From a checkpoint of a small transformer trained on Wikipedia: 8 heads of 64, 45.2M parameters.
Each number is 500 + 50 x the weight over its row's rms, rounded and kept within 0 to 999. Layers, rows and columns count from 0. Numbers have three digits each. The size before them is the row's rms in percent of the matrix's.

# layer 4 MLP up, 2048x512, rms 0.136, rows 1647-1753, columns 64-127
102:540475485446476429490577495611503423504518427491563495470476497472476532549485482476468444424510480567548544477488512543523421484601551566606511456533553492525522430474425423546439647484449536
099:543498394465398497491514468534464515513581485491605521538583502435497424493459380492583497487569523532532519584432545497525523545485609564539504491435511467558457493518553520401539531505496411
100:484509434484478524500467532565551508463513545534525523482467554498518455469511537507494533434451432505420482512571456535461444512558500452562402438432493567531480510498561504477509474441434480
098:560532442564524507545505533487517475540575557519561454478502496553522502482514552463362532523485487554437487514518548446541512396475557479537443426581539469502529527544521480411466496433512509
099:418498545457535522532523423535468432489579440515483464508573459532469438444491437487520482413478552440468523478450491504583470533523416525539473548484449481412498489480447514497586446533420534
101:510467462491548583461532433521475528483553500527467477462510490554527502407445438559532466586467560567539533425484494424444448563551584598563489465467497402501567506549469491483502548554501579
094:389569490415587528553566428610482522501495486489532487476557585457501589523607444469488526458505474525534495560485474427541518469477529575467517527453402485407611472602511518499488540554415504
101:460446506487466540543566411469531472537452536483468440464515497512434460455544500524556530491529467424478562596497490494466461452430488523568516445577367466558535453461531433457563536505481521
105:466617579603473508518517491503459522448539503483462576507450450526463545531488440439468477527557509542477494476485563502464569528509544566450491391479428445518376572483490448447483435474539469
105:390528529528576570541426505436464503443541567620525479566522558482520470518548501474594545577510565486468541462566404519506504504527465420541510470472527525567392518427460462467509581504355556
099:461481538558501475513510485594455512491482478508492450479471501622471478440421522516488461473434480481401468524570497569483537565556415513565524472478500430501522501555529511388460553506490507
096:455476509602615505561460480530472487482507474470469598554486469526512551475551584490558454509490486484423530461583494477531326452454442485480490525501464504424555571491448472441451542535582622
100:568613464494523507450546496563465463558448488488533526583528572442590580532522595534466529529502580468508429437542470520495452514508560477518537473517603570438456474564466604483426514512477514
095:482466471488552481486502491513503459463456439431416455521451540530481522551441451512488512554467438534502540464476485525511452524507480532502493462515471501542534514521470455528517529460438477
100:609500506489462531594497454472445524469409505546492521511468471425528444502496531561495426465481500506467481500486548458547399481478498540495558395510555499541520527545498476537489535547484536
095:395545371415454554428496536462516525477506476461445408544558490493504547509504542476514403494427541519505533484453525613496532543425518489525535522500489513515424487464499520524445597545464592
098:560451558481481541436441505520513463422440539487470556475548498506537511494470513564459504454499536565571437582491520431552485496435464520546488547389458415574402533570474510557565581459548654
099:507466431545476608482425464521517442582510488508482503598446580509454469425466481496558609539460452520483464495481452478544486502535532510514514498582572533507503457595504551532480471519519344
114:457549485494577467415528506480466537480511561485529491537391516495470491504457522453458513493482448532534505521510484424571521473549496498495468501452624465499498519460387452620592513561406557
093:489500448505564449459523466519498402542562553434553469497497511592519435556452590482478599509549446459451487431450527499500487539529421537470444421555496419413567506541454482498529491541452465
104:492572589431516545480475457469505506576495482524548459560518568514442486558552561502518540502483507606496510458538553490459475554559501489510490494527538563506499542502563500462492422495510515
105:532487492542444434505541414595457495487517629537511446523549479507543589640498472515443540492559512439450441393422368499444463483507405491488505471396533518504509494526474433472475498430405466
108:501446501521472458518506531416618478503442506569437498438590410475520465482487445516597529528534457448542497466541463495578449523509485510485406621521419419422548486533445600461471459527455530
101:438502522490444553519547510478460393510516544583467515496483408501447521571562398561515536567377491586589493536498438522404485531517411499620535483539498568519515434458550498522690645520517539
104:516469547496495505406521412598675478490450567461593489475477486498494561497492547561495485507496523596498441450459470530451579553395512519538539503477480410502512514484568470483541405496481528
108:504438468518446499606521534536622445487466451513604512508463503537466545548470537497492524480587481571467492550524523471481426553543553474500505442419387481607452479619498545551478551479603468
106:445443564462484509492614449463504496498557480499582521515532397498400501442472509494468558480475561450504423564479431495499478515462481450619554472513534538490514514560500529467419463523486552
100:486589519517542517561498449467481573462499504533501562476482488470464510518443491503466478425473502537519434474556500456654378577536512483477468488419492471563447496443454420541483466544511432
101:486516536533477462568485510569379481523506511451510509467520492364550531516479536417521449570496533489425528468474439455491479521489437547487512506474469566441493495509512424548428522557480524
093:522515465473500610438556546448487556464499501476467519520446550545493491487563540536526446455456471472554449403480447520503515417511444480531484488515559417513522607382552544448424525451467504
107:459530618435477391592552483533515536546472533545451486489450481560567576487594474618526526502519455504457454471482467491519462473415530370486584451581556448482456538542443527568528539506530564
105:437481502517451534525451529537505483500579418439475475413547382481562382446543519442532510546479511601469594444516437445463488499496498443417444483457451519494543573504495564519433453637507491
099:443504489503487528496528545475410543520466466499479599502539525503526481521450561524647535447464490627504508437496538504546541546464540485515534525566478535519512571448541477559481554540440539
110:457596464489575489460506448516585557548495512401477456468449576494527568458556549586507538403544479556503435472434437426424527466571514477476495490390466444476450559580450556519500533504469431
110:502554499458432515421442538527466473516556539419568500494482446519488537570448574491427501494473520517560571406450587520574523434442435547445510489494467410472539566545454588532440502522517613
093:501449484463459545549550523489440524437520458527507462434393503560491531502420412526482324433600526460539612511529490453412490434520576535527514481418517476496482478456424462456477496513466549
103:495458441492391417478495582476670445528463614454405542480506546570565446531490511443525448551382485493452503403550473442453511505462549471475549475539445409461434439489477532465571470506503436
112:546408426503481494521578497349596530506409468413519533471582432452569523428504537495483540505502458573562515505423510480502441463419528586413474489497514560551524454524493468454535479509560555
091:427440508406529438550536493485494421523523595498463475536523495439578542373571513573564481458485459519457521483437465541550540511470425517552577456519485484552524592565583533496482560496524498
096:435475493487430521581491478430500558531429554511512435483532482512476445440512488543502533387457524518466488509326561484497444516543512440429559485427557459501446567464448549501495523494482521
096:467479549568527380488515474554486529535450431388421485482522520560543587492543543590592463571531504511533537490515485478501563597471492500526486415481442512508428472505504487557536509596441557
097:513420486450576522510509527485393474485637505402510541484465462498468591522541448456481406505429466461609569497593414515496469479492427434575454451592472514519615487516535599388417536483411452
089:496479626505542502467438451500501427578515494451605442465509477374514572528424583456454486497428522486553435477466442417462556495423506510426499487529552504533508525452493447589423412534464549
102:415475417527496501521540479509506557591524508470507521567553486432446526449484499522499554527537496487575516538482552498563565560488483515463570484447466630517578523479506495460484604502565491
103:475502498462478520530452518492474568516535409448527491539521515586502523453433430625535562481520448553540485562482464463513569437474476413534527504435536538404536527517597523486554417459524564
089:437410508470555449522415506451446489445410621410429539500520485557467508508459562533518500529491545449473523471519509562607392536436491511485573543531639516454529501475483426556539433516429572
093:534545488481526577449549508439404607529536465506514467574556545517453495482559507457459578536568536485487420501400528541508433587478424523553480451517517488486457510559521413586487486530513526
099:552461542501491513491418493462497538521437433412564554509525500559547439493463558485536573505436480581419556501512492479571558475456532494548467542431557507518564516552485454438533505476578537
100:520546406500576590517442491525470530448504424517500507498442560551454495503492462554647440530487472495503427554564425463601467510572545505438497519591398560485413508458600603551508538489508526
105:512505484436541449547388502522565527503582518501498467497547437515512456508434506570519476461501545483397447521497432596481492537469556434427527442507510464480464613406525465474499489455485586
104:515562441480530442378447456498496474517497533587487473512567498484536498526413469561532566580478453454510427564536501510476495490442427494433519567449459451453519548423537545543518463465489503
115:464483430539508479485564445571527438446428538535426545513474437550484513431409495437541447453497546499409447475491521519536510371504497472516510520540536575429482555423574502497421448518567599
097:547492485489463560508416515490527497539505523475527514489446578584516488566561537546531507504440457512630479502482453539429465417499465405525465411577409420544539537481497450595470432514511455
100:464607496502430380528526563546530432470486524542603533529538555539422489507583470385545473500489535438501471542445372442402415458498518627549522512512539514493528502480562522519555446476529355
106:493463419545474380537495518456589456567469491493538523501528473575467478549535547384471483545498510450458661597463484552475524479567573427603533474441470461463489517504480506537517446559457557
093:551535484516536437556413451473469518497502554389521404543420502644497592534347495485468501442538513513469466630536477418439512498519474572481521511507520455489453519521457523431518479474531523
120:490503477460446497610431532539564485523519450464473456540380472594535451485497484546543404521482480383525503383524470528498414435493536463510477452547509388472567474529453513475486504554407448
102:552464510492438521522454503522477499543486505455411569544518594564542555494413454551502542582449408484512580526492579453541519562442526457547503546402511521495538518519396460500535409384462450
089:505467442427506471554450437416434490551571547479555476527560488535518512476506494506481498477512537674506444569450538493540466520515514442584480486483527436720564591496513479515451461477494355
102:496485361497497516461469454546558605552549473440487555447492448479449594547548503392433484468491462559548489437564435458582474437487490507535439482450504460564547465447526440513495381459532564
089:521495520488508508496438521551569471481467509541490498510473509539409466500520521473504447445530460571484509541476465475597551501488484405468617449453498524523507492563548540575481538512451548
106:570496443470513505470530524480517581478479503512433506545533551561530450531589548452550589561477434580508511528568545465493473468464515549627590519459552538536423503493419586522558505458487429
102:554474592523477508455493505429430471608484557514409398467600495552409437470464567421505408532466443429464535478433521556432472464472492450513558530519555478489506518410406508521596463502439485
112:442399459460526522550507529546553439526428500525477449487487586445431459484583511438563499463552548606500531593526485410499541529494518431487499484517500395543457493516494481614433455518542525
099:417446473499457530450524568482492469540518481491539560450511477508432527443474421552566535564535470489487547437533527509450461532440485503528458506472513505481406492406598525498462536553526525
103:518538553542425436484471568471485526543532516604535402515528547460507497484552426467481520429546579530492438428486347564461491463570580476538619574513457531463565477517501538513480543502549544
099:460465480437449566526467523474498457450482585569593455434510488552428408511452490485486462493515521510468499542470400466508426568517475536525463456445532461499489436444504574511381514571489574
094:472498590591543414428542469558585515543558539507524452505450590485515617448441612508495469476493594502517427443611508496483456510446550519440508512517468530608439539564515511580505473545482426
090:502527523451514500452506558563580480435429531539525483544448445500559463492463521504505382559491588536517464443588418476561451454506466543465431444481493543517410477525517501520438505582541471
105:354491463474513509437466490529441515456480467489550469560487509593452526572441482447578531596569479472535529550544442615463443494412456455498532437594528454545513522546437517497517506551554553
084:527495445463630442430528468451512502462467518528464463544463519526656451567498447554471556564430503546480496394502495463508525576458487508343448491522509570504528395477424517507446422373483331
100:528545406421477532487532542547432460444554488466463500549469472510528522486489534550519475424438457464411586508594478485447499455468534521537508481510468559530510441498463567417528497502526442
094:460471486428613478546479555521491458503505539577522503476503448485478506664674402527426422505527519503477542596456477536462471535533489480472535498516480525449605465498496519511465470466449457
092:569473604647463511535532489474397484492544507521480468550480532595456551478475412486490475587508522463416486429480468538493508498476515497501486457498560446454444496582490548470526479623404495
105:534502481505567426452529514519566552465466514492579536542455471534432604499435488455540547494456525522524444494451446466439578522451467528425545584549496486480469460505523481651493627543482438
093:482482502430442475493509506492583553524471616546501435503558477559483447497483501523436508575476490456504435494532553582489469549459490539474500509427392470402553515542619501510503479500420542
091:471560470505497479450501536486493512535452474417498529495389400476464477511585511384522517472462536392520522552512436498514526535461505494454483441456512472579554516498515428408484619483503594
112:484546542496513536513593434405566534384556428573529503628478482501458436505560615439487517441484581498594531430499463487513502492491593516428509506513511511536502606481440556541506460544418435
104:502542543554483540489534437430486519390538575465412625533498553546468516534552488547528447477445440531481457542547427510555531478520456470379517562486440499550438529486536524499566614455492436
105:520564500506456474543587548512537551532510512507519537461574486545472386419480539465591439516570541554629527508482446503508518473453575484509460436481515516548423446492545453415509532535514517
109:501480499576504554444493518521520501467463553506490455503490537580433448554405563479539559481542486524455425436469542519430442537440596425529470443570553503503485532464390469544463465497479528
102:486545494484516546630571455549461607534485493485495558512514465434414445506544446533526547495506526535470415457421500484531496496555600448482424493463461520591422476433466517515529502485471570
106:488567530487499469564511512457436450543563488447531524534499524487424516519509432535489493483483616469479577554523477599519441573500536512392488447462470487501540399466525549472476495449458584
101:414492474586507550477590544515587504440468536488426567480480495567394550512469584492587626515421574605467534511472571468456528432549541488448509560502469494477498401502514440505530569503520485
093:421515440410405538604492573533600539467505429513486486498509433516495459546485593466585459568436512520507471510510581603397538503572545443465460491437521507447535476575508430533485520543481488
099:511485544539482472538467445488501580577527549436480492506453501440531436589560540486487535552477496529467564481502408555502440512409539531433488479564421456599440519520476456530555506451475469
099:493476488476459483455514468594491505458455607435441434484395415502404465530554457450461445499428484459493440526458534515472526477498515496516466596479474605566504489485482508542537527474510583
094:451399523465452472480467511520552503441533602433487482402438513461448481505471494508527473469510466554468485547457433423456472464505435552427504481458496456517484451444412463555516545474528437
100:476494527544582557545540565444510460539535557561500450491570573466449444508445526579542442443524472531518478479674531612545474462527451555518464519536504504478475478511509550497599554547462567
098:458559491426468531546515489383586527531460537523518435468481511558536466308472509617533572455519517525549484499543550474553459493468525508564479485527482496585473542459481579370505486463500485
097:480550538517488551467519532510526450486553514561452459486533489547553510429444576421510479589436488594406400475353548493570427509362550424436432442554473416560482563471504454524487499539597537
090:535527460499552525509576553638527508494452533471506463510466590467437548498444419527470500462559477600445485452442499616516524507506486600463576515495469518461492497420441460487410595540490475
094:462452489570453429592452531429415529581517511490481533558537503497545526581537529467489576455438477480520491472518513555472509432501488510549462432551423514451481492495421515484566560493497441
095:468456495476490448495493446492460576488526493462539457555503486507502536423546525454566437546495454526539535439505551508598493551507456472548424543510490501551501478500407405540566572539585470
099:486512496469466504456400522543484545546465440514485429569589589481539517533448517506475532565543504544512517503460495489440485468409519532437536425448562454495390567435547666425475378540438531
099:555343496501494515553532539497461483505467485490530507502504496481543582434537494522433432505458541370461536538510438495537471474460559443458550482547564558551513567440527520458526531450498431
110:518429526442528516596506547421560487417540541446463546515497501546419531474432456454396467537478492453448477453467475446452551464456519543481509413485570435560575402441505427427500572587487513
109:544542614471480481449553431490505532459557434568371465356446504514494555484417550474385445518548509571532473488545458431494444469494531525466580495381495521495487580565569547508505508488506554
103:525549506454514481602441515511478464596495516451552513495500489488492439408493455511575513498448488481572392571543485460511515520440466501462521574508450511485506528522463478580503517380497575
096:542525449465495507561480598560465538463548539482520510514524493547520475554517460451571485492519491468507482553389398500506485458525483429456403602456553532434508423439502519510443523514403458
100:483509491396491472556398540429454538400493465498515464493426514498563498507479575501481513457437487524522512459392435491477431521507515504515456496439489458519400466414476504460480500382497577
097:444543534554479661530473507554477523577402474661516478531509579504495512496533454497550435493575496587516550524426489459488485542468564458499481455503508533634509440491552559507500531563548462
104:461519695496515455485490504473485465521555576466429538398494533554478514493526588488443499448530431488585463489503414506446475516500591468544523524558554527456462499394553528554376474538468480
096:509456514412543529431458565557503430552573532529470565511564515603476441565526561462482447508466452452507543605477499515507562506481466439501517528460465418453530484529534518389568462535495513
098:465464473443450439501423519471484451471566537506496533510562490493499453567489514502488465529462476444455529526512477477498496497493528442575472479471494515476481644546575591517427486458506515
090:519563492469358602563425555485473502474513518470452526372454523524547468528460507558640461400519479477504533491535474544552441490551517481399481507544478431414551506426566478608563455479536552
101:580532535544620533526547487413458584410453476425545556480469547342593526578484540474581448530494582487436423530460528551492411559458479522480462465455546445548479492563428538514391424466498541
# layer 4 MLP down (transposed), 2048x512, rms 0.0719, rows 1647-1753, columns 64-127
103:526518498478552541447523496391425506456528405540513461514483584485545520450457548443435564484432517482487509497440544454488423437519544528504514429502507517545538527429510509544422514357511541
100:471508484478437520551491546484482563438559541562521477588525582461528474472420448492444525490460521574621466456461485535476505521437542465499550512517535528575435515534510550430552438578488417
101:618489456514538486433524525518438542513489496461550499502516586513481565558532441509555472606478441447437597484449504547464504498542447477521522487440532516574509421511505501482557520401459531
108:456542451523541521466503490527433475529464512484477481383533599456472499506452542478498472511591537549486425526537459505471512514501567475497541500434419496478503545451515544553586574462433452
098:573498560494503523433501456475517481485478494489529577460548542510471475421537424567506561497462563468478478380476492449475487563558463556530550481475477495477488531507450462513478505580480479
100:525404430542462515638538523480559539526580461527471405561500415419537603465514502544541497584547418525427582487482608510463660586430411467632468536570508516485478505448479420425540555538599503
090:530501434515467543631439468585505544536508499545504448501524630467497515446460467387483569578498505452454529513495564453426510547542456537430513463487469457516495475565532469424543513547416505
102:499551474436500531598431446401498456478526573505501567450533519500547486459564477500581490566426578574415494513555409539461401481485630563502513501535508452499454478549573514521525464572492479
100:507525513513451521518620496488555567543561473482578507449526522425416440503452525448506538540502421488484572532451458449499574500507513476567528495517561563479473475480483489493491554447462512
101:464433501435454535470534558528670546466509456412520449496491522505446486471583561555497516514517531468583527589551574505505535505551512521453459500410484472480478452521516514530549444494616496
098:626480470505580447510521492519416546508470564577496439565474471539487422384500472528506414453459463479533479567505536609496453564518554494514412515435472514498585585529503528437464440438546409
110:592397549488470539459446437568506421377457392524564476502464489387469412531491463577558544444509463420519436440453510544476496509544581521492550506520507510542473553405504508474530548490485544
093:523508413398512582434510470569445489417466513472482484586486486492511504532524448448515467443519443519537501496559612557464502485536452449523434476436555479577476496517502460494499482576455556
095:603513451459514495519480490526495587509451457499508521505473474512485483428528554394504603524470537431421500488578513418465573361479563499539587407466478460464529587512531557601468615603427497
099:470493571514525546464517484573537546588555508416524537578558474452519566568494491546583499483483542520513521505540460395521547484594465533491495526467485501426533494493460513469541436530483560
092:457402457495517478459582509474400417579508386551517535378453461475492499532474507496556484452540461507564464413383580479487524514578486518510443438489520505496571515529474473436428614589498538
097:534480537480471542503433447528424517522506516533475461477467445400609564606483399521445434525487436442480509485454436452496554491562499494446519491497582497516438489518519579495515528605372581
101:576524471507466580507466526491485507553554532477441453465544482462534507363477516466550485450511606497468589512497415416611516493416526580548447429545471463476491579546548462473426492560523485
122:456526519605583468523486543401504498521492478561491481527535470497599494499522443551463609493577514535435511472480568572546552518471480510536562504471470504510518459545524527469485495474482483
089:509445465579546601544474440571455511428547567426570536429523570479504502498553400498520540518428464503449512498474376536491542559462576493529519505450523603514482464456443545532605521471451459
107:546504536487491526439452487433572481480464468455474485456379439508531542510596517522411490494456466541497431454484551476456530535521446525444557559457499379532529467461504481500473376561580413
102:536476505448585591550473468517571419580362468534516518532360540531535461594533563507485462568558514493537507429492560486423419494589520544559440453453443549480473433543517526401524595431501593
094:514507507470511533486433520470519487556536530440491453465404561479518547370518503453547528513443493521495444403513470431563548505494567451439516457479475507511430468441577476480450479476620514
102:512537488442569542486481555480490520566493511469567522453503426539498539459486503497545473402551447493591436525413487580447529495475480519606546502555503575506447446503571443532521598524517412
113:542491563547554464479414488575499503451545537562481427556431586482463472497503464562391536511505529487406456523494494585428496480457452480533570563555470494513492509543449488464643512488446546
111:454535483487561466553574462543557543560478555520498529428468513459473426544543493530525431389482469559491514530549493539466479457528506417457537526533446577504543524493498431463479539417492566
102:545463497490417501520544490491402483485549564448514572491495468480473488541430521517542584572435487476542530511522445438471525497462438465567479617468469513457485459557444546507571570539471430
101:418466528540467506574469468494549513515471518536560461419531507517432476533556440437486466501531550524476540508559453510555427475595392496591398564581447501502490528531514502524553514601471497
108:481564457446515511514432534516602513523450468560580487472484484444467485484465424503464522506494376582490625444498455471468451588520545480606424495460535402528505431458494524496539502500491473
093:529361508472498550606517509417477491443522562527430412542522526552551368539496482489467484527566520561499477546527490510454439443539492463399438492520481541510554513516512470510502424523602578
107:471454560438362568514506477533529522479587484533502439506374542524483526534437463627491535449455577508612569493452528465485453400501461490542597551444446453545542549546663514405484480577555533
108:441500589442406488468478524499544557546493416522592450467474462349445550480509470482487441557519576591486491545504515426549470535421478504525491546499539628485500605571601480402520461469514449
101:448531375571525466518450495472503476557508404483580542498544490460516584561489595533587476448489452525544564534431446519520473449422565519512565558491525519459489434442493479515481506479531527
126:549389501493565473574365501404460500570557519543517495588467425457581504547501501482498620475509513524401464514490548469442499459487499512550431566529448462510536450524535580449456515450553537
112:474399513529453482444466470547503486575460568479503431549503543489505459449466478614467494555479558505586500527548462564518519455493433541482495474575460580513483518473500512456468433531494458
094:533459545492555451489426540495492513504541481512566567425428459477421502437464500480563420552533498490538527512561465528590580592389566420547517494497520551523426491480509506493505494421532596
109:524460443494408548500568457564536421474448544482524555522503557441580406462535492443505524517465557498595544515531480520413475498475510511521418533566379529643474454462538545522566457437454475
121:551462514505501526466535459505382457532428424547549472432513441504460497571453416605461489392504434503496487499470403514449510555514514477382579571552486527501482425456526433385516520483497487
094:474554479439414449519588509484493522494472467511460520545501547542506457536528482474502448508482517537546467561491527470469555537528536428457537575506531444502427555405429468442556563504503494
100:629543447524448456477485470487434462550522425487510472506502575449424580442482450503629471430499536526488492492512567523532486581578404452403456385475400408535500558515477478506473541541554548
095:549545519407593534492523510446441430548502435503514584487483540499550452452533488525493569480433538409545499469494501456442484506567489572504580509459510438536534615497504417414502566516548517
103:435582566497486478489481517484423493539457503543520448504560451457481467465471574499559433464485556519434499516479595556536532541517521549539472474478540522572534497470579490498427479512504609
092:413547573544429449522504430526534526433588495418533471584472619592467459534469503520508550412510532452510450427463572467490474451451382581551477620515423535503501621517600501544530482472474521
099:457620508417538495559413522518522477499463576458397400555461569596424526486418432534560549487523549472535506493519446560541407475507593468518480480428580535508501514540530473488562523470512484
098:500503488496663431487470425531431523452451501520574566470471447539472490453443510413613568487463519531492475449549531598502438525595483485417512515450578456419509446568492521501486551555467500
085:527514428470623501446503558538516547550453487460522548419529435542403501461472462453459521448587458479470437497477488529527596590440483529513549462517450444387483466520517503481476495542420447
098:531477484502612541484588380467527478511443531521549482517422410590514491452612504494488610580474535523516471457574546513603498493375483582473505488494585433480476472490465457492482451478491637
097:596488548502517522481425455504537335532577448526538525469517490513487541465535519465506620500544534509491469394537443524481524474496521487471556578405434502537486541467427510482454491450532528
106:457523527490565508528472554517435557441505490480462514514539485524468458514508609490557575451477537598506514509545495448478596480439487531476513473483555513445448404587409517450441519549493478
107:493471498503623595494424488505552493562463495489382473444487489542554550457645552525444497597506508505476457461398421488449496548460469515538492469501477494462525544465553456537571538406511598
099:536515581461588517486465576500504515475496519504483394568501444448512518451519539540417511528432552548486469452546527581580431439523524552515536548585515499570541552475476519540480434540459519
106:555484517623486496399458491436419464534504501541552499421426462455494553408606448397436483472551556552449541551523539532405535408521517437567505508454482617522441516430569524495508406455524579
098:489529440423495436530471518386488406454577460427488506553533537556493491484454532439516504416500461545478580554431492520508559455447425585453441604659493526499514550502417440481598508513575512
101:436502484505482450532463577507531555461430485488505522505465559503457519539454462426484505531507479509500432533494532516562419488450444412528614460438396558489466507469504531541538536449471520
107:575482561520522562558535540530468456428474502513558458510456444395475598474468439502459470390429426502542450497564479464480397509514545586459537462471567590551470507526462541438413454505524528
103:576535517483555567501488549317509505441480519443577527418540502484415463514546521466448554511490366571473413556441482509495466591434467466463473499505468394553629586523500518483452547600519540
115:571490488432559435506433496582514546475628478584556472518479461585479384416491505563561492508369482390523501434461479591471449521514482554578521553588563444514582482483447478556505471516434443
106:515548475461467475450416459462554437533483423451502375572468480553473507563461443598479473556548512516472502479559576492568500533491471530471507512484505500532510508411478407518514462472448560
087:540506596568533504481459463525520545533594447528507481490423467451495497483505537497466530465615493402599464531554467445504533592550520576433551519526458496506533492388554491562533512477518427
103:501493465456453496452484496468476489479514546503549535430588485408510460514600477579473539455550474409496423520536447559548529419431549540483486458541537468428508446449480457601482546539561497
092:536541510497549441479471457536529522508530506575420482471635582481497483621441468565463574497633471410651522524542510557371495487503502566513497481497524479432409482508536462426392459473533517
104:458470470465486445473487438493496460512527504552519454469507490513583429578573502457440534438513529478512527399501590542595430481501524455529541415446549514541543410427430477485520487527390474
099:522460521511582432575555385489480484560482406347482513431537503458419529573481543541423372524410549512566476575508548566413487480553531560502546585565550529518502455424415482520475570502537560
124:431552451433432582572538551517553442448450515607445571492446485445507361466558548498524478468537448464508530614590472496546506500514399444578453548611541435568450604456536501495518480474483469
097:505513545499474532506472561561490587461548501492529529444422483535498507470502546508475561467471515473364541447450604490434522419437495408511481569540485495477415438491517484463491503535535391
102:487478487524616534486431475536499526484490503435516494497515455411456421492573481496614542470503504474491481490505478554540394494502496494569586531579536546507539422514494444520499530520466518
093:585569472497463605572537436487565629557489472540524488486514534480394530598482441509449520471453551535502482447537464528491548481559516498554437491555506509552549509513524482495498496401501406
095:410561583433559477433544530497492512467671444489594525507493518356467445514514585501522552494519472465603421499515519510532450522426537537499537524516551527546489492555453491471513438518439669
092:553481428492518430569563519506468550512538470400440516484563465435532544486502481530474567550476502393560559579521575490416501533470489516484500513487505511508586472452503473563546459455477469
107:350548588440496474458526508595469545439606498517385391545528533541547497480489550551637550569541489543505572546542533537430394427504486416551438466488473418539561490568558440579515494544496573
089:429491446498491469502486509489508452465540585468466518495481472541521442422529572394528498499543519489406506475415564476470549514497454534437442563515486580481508482503391508558486491499414502
101:529450427461554519541578534466542525575543512464485485375509490576506516450513573488573483510628534486484433471527390435511535510572484557517520394498463472463460444591382461492476413485478434
093:539427471526415390538513494485493480509500562501460522475535521478433442527542512468471511377560450401516525493490494396431490540527571432451517500503574606464486474503518510505531434521591485
099:543506443547520503549504429616487485448503506548470513521587473447517547470485434506508563474537444439484408556518521520525438563485530465450535606547402550538485553475479469466472556548469489
101:441486477474366393554525560415433476558479416506561560515453423544515506499497444537540588582572495474471470511547470510523477585508514488484464488485528500479477558491492472474528570418482534
093:535496526522581501471587551456423398436577551559566522416447458510466504549449485471539488547461493477454553422529536445517528555519493441475612566566573556539544480454550597501471452504445550
090:517556560519429466469488463583502486577563489427500556550501479459458541481591438509557477455395578554409438395536493569454522509501499492467492553542512491461482512493505555551543615488521532
115:484510541471423436450523445456556465501558514523553541542479465452501571538560532515472440436446634530568469523452518523528466620608606512453487494618503500511593574410550512513434531529455497
096:491538506474527485441526549437554440516467431498480538465544545561495523468556501456553435491543599493551450483448565587491502560424490513539541549444564484460519513478422564495459530491514461
105:459434548517446504457613499484451498491480484520436438480385508494577460469427492535579520489487435518444450509555524443435447489540501452393455504448470439554449386439506435451557475525472452
104:527517583528481497522481488612561513524520478502484523511464558483413433496422526473474566536443412533375583488546451483548469519533447430444486498568471478511502588514445448533532452466458512
100:592589562506522498528460442523565500473471403474452481479538559517404533464541537498540555448447510476503516562411552465480472451580563416520491656501477446581438503524464469498430492487519531
104:468581548500533466560509432361559471585470459574493443496571495520527460509470542590500482418525493545525553444447417555507528442482569466579418431503517539544499511520511462535500530442425485
093:511401501591459523466539414510423497507469551503523568414410502538453461449412537475493474527528495463503526530538538539430484538510495486535471538425461475522552563437525464517516451443445526
097:432512458576505538449578571549496429546528512512494433546420531550485478568449542559444448577439518483518508525518618478556555457492562509557455452542412419497483499525501506501485448518564478
095:545473565532497454515562525508428579538435407510540505397434562526543467414586449478564509566541468598426584516466525487407501557534501584517536497465489457431477473539548442464549507524434580
096:523373500482523336583374477503554447502521491470491532462416519459546451508527462556477513498411556531437549469583414529538544492487507488432474530447425369496571567430472431504494529514474464
094:572500431589468546628535547506534515528514515490565430461544540534510534470489507433559570450481543512449463592484530477449476512498561467610455527546433468510516492523484516467521512449510524
092:518503518459581503528525525526552480535444451500524480522389488488426456537444483439481547382557485463487446548507580470519509506562425494486543409407625469545467569454439404449518536452531482
106:450499488514476469431593495504609478477458525576479432486544507540629573470475507515542543457560394476574541547448535593596505547553424561455465564519434538578515506459426497443560541518554502
100:494463503492451507585485521478517472519449530440466461397469530511590477466440487478526413550442446517448467508509536481504455487521479447543467497543551574492518519566537489540548494522478439
094:456488524516456478518486477643562404448482537463437413460568560584435550537528466559588511520408526600566462469539572446498522600469526484459482499523462563475500473445497483478543508553470483
085:496432552475564569500482471456537565426499432516499518500510401450488568450463492523447459438532453495489495498480576494412473507573488420492463509460422511521483550533492470527502418431382456
095:471449528611555504454481564510569540444518531461477519476540490476407435482483451529481523665497514425467522581537476580477429564469441538523570478451486560463513476519477524492546518464475499
096:483478487537529506504543504522600484550453537524547507442569584465615444504439501423479582561498514427463458502434384488507623515498440460482603562562442499438580458553479361395469565415597564
099:464477456478476492490534477505514574537447533487467440527542481534555538614514449558438530476478489467486399574437528486476514570491446578467546571521551506552534468569482521487538517435451411
104:472484498553549562575506556520385434517487500550477474484440481573475469533550452404378599577579469509507458409509515464538510498509503499409486472506458488461527561522503465556446475495528561
100:458516486544449564540384405457455478440456518515479536401568450450450607567487588482432498433473448569487484489524428448487494515438414509445538501405480468589463531537512474593541558525455533
104:434436522553377469521510489501558520576503448500549578423562424499509495538486521480635470513466576531546516501479551458510517491506439468526481543509455509537506409492547523532457574556604578
094:465457558458501464501551476583442517539532493534466551548505495468470560476569527598447493510588532480528502523512584433490507498559444493424649476590502526607448562563506521532529501614582528
099:622402517463531458497440480541615590554387478540500555512497532502412524468488582559508459548512549457527467547515582541477547504569423465499421517413522451595499439560516421530448490543605546
108:407543474497502448509605447493516508630472436560493572499494507556541556566482440535549551487515529414427553514484443480583557481580446539571463434543511441461540538457565440509427590524449509
098:551443574529432482442512535533536503544478470507442473520441465537472452488468473521570498593448514507505513443484473491510463516469561541481494538591462437482528520538480532405572472528485579
096:633559595451480466532392445467445428377575557557554531560521452595507473469471411494545516531497453397474488495488570512452411395529523515451522478501481476468483532483546445463417447439470467
094:477427488522505450554451505466477444568456547445539458531485563501440508459484401510488457528395500590403555474518500444499433459486569484483569559548476486540493468472552478374497454482502473
096:405490517482443575558406506517539545506588536547578506506522550484529426476536500520648476583462479535587462536515528548545535488535493486552527502544522486449422658527460517477482473471448612
090:538456493506478404504515372524541421539503506543591498437508408453455458501524558592542464475466470508490487458428450456518351523466597524494504433497448487488471503433506545438607476592491505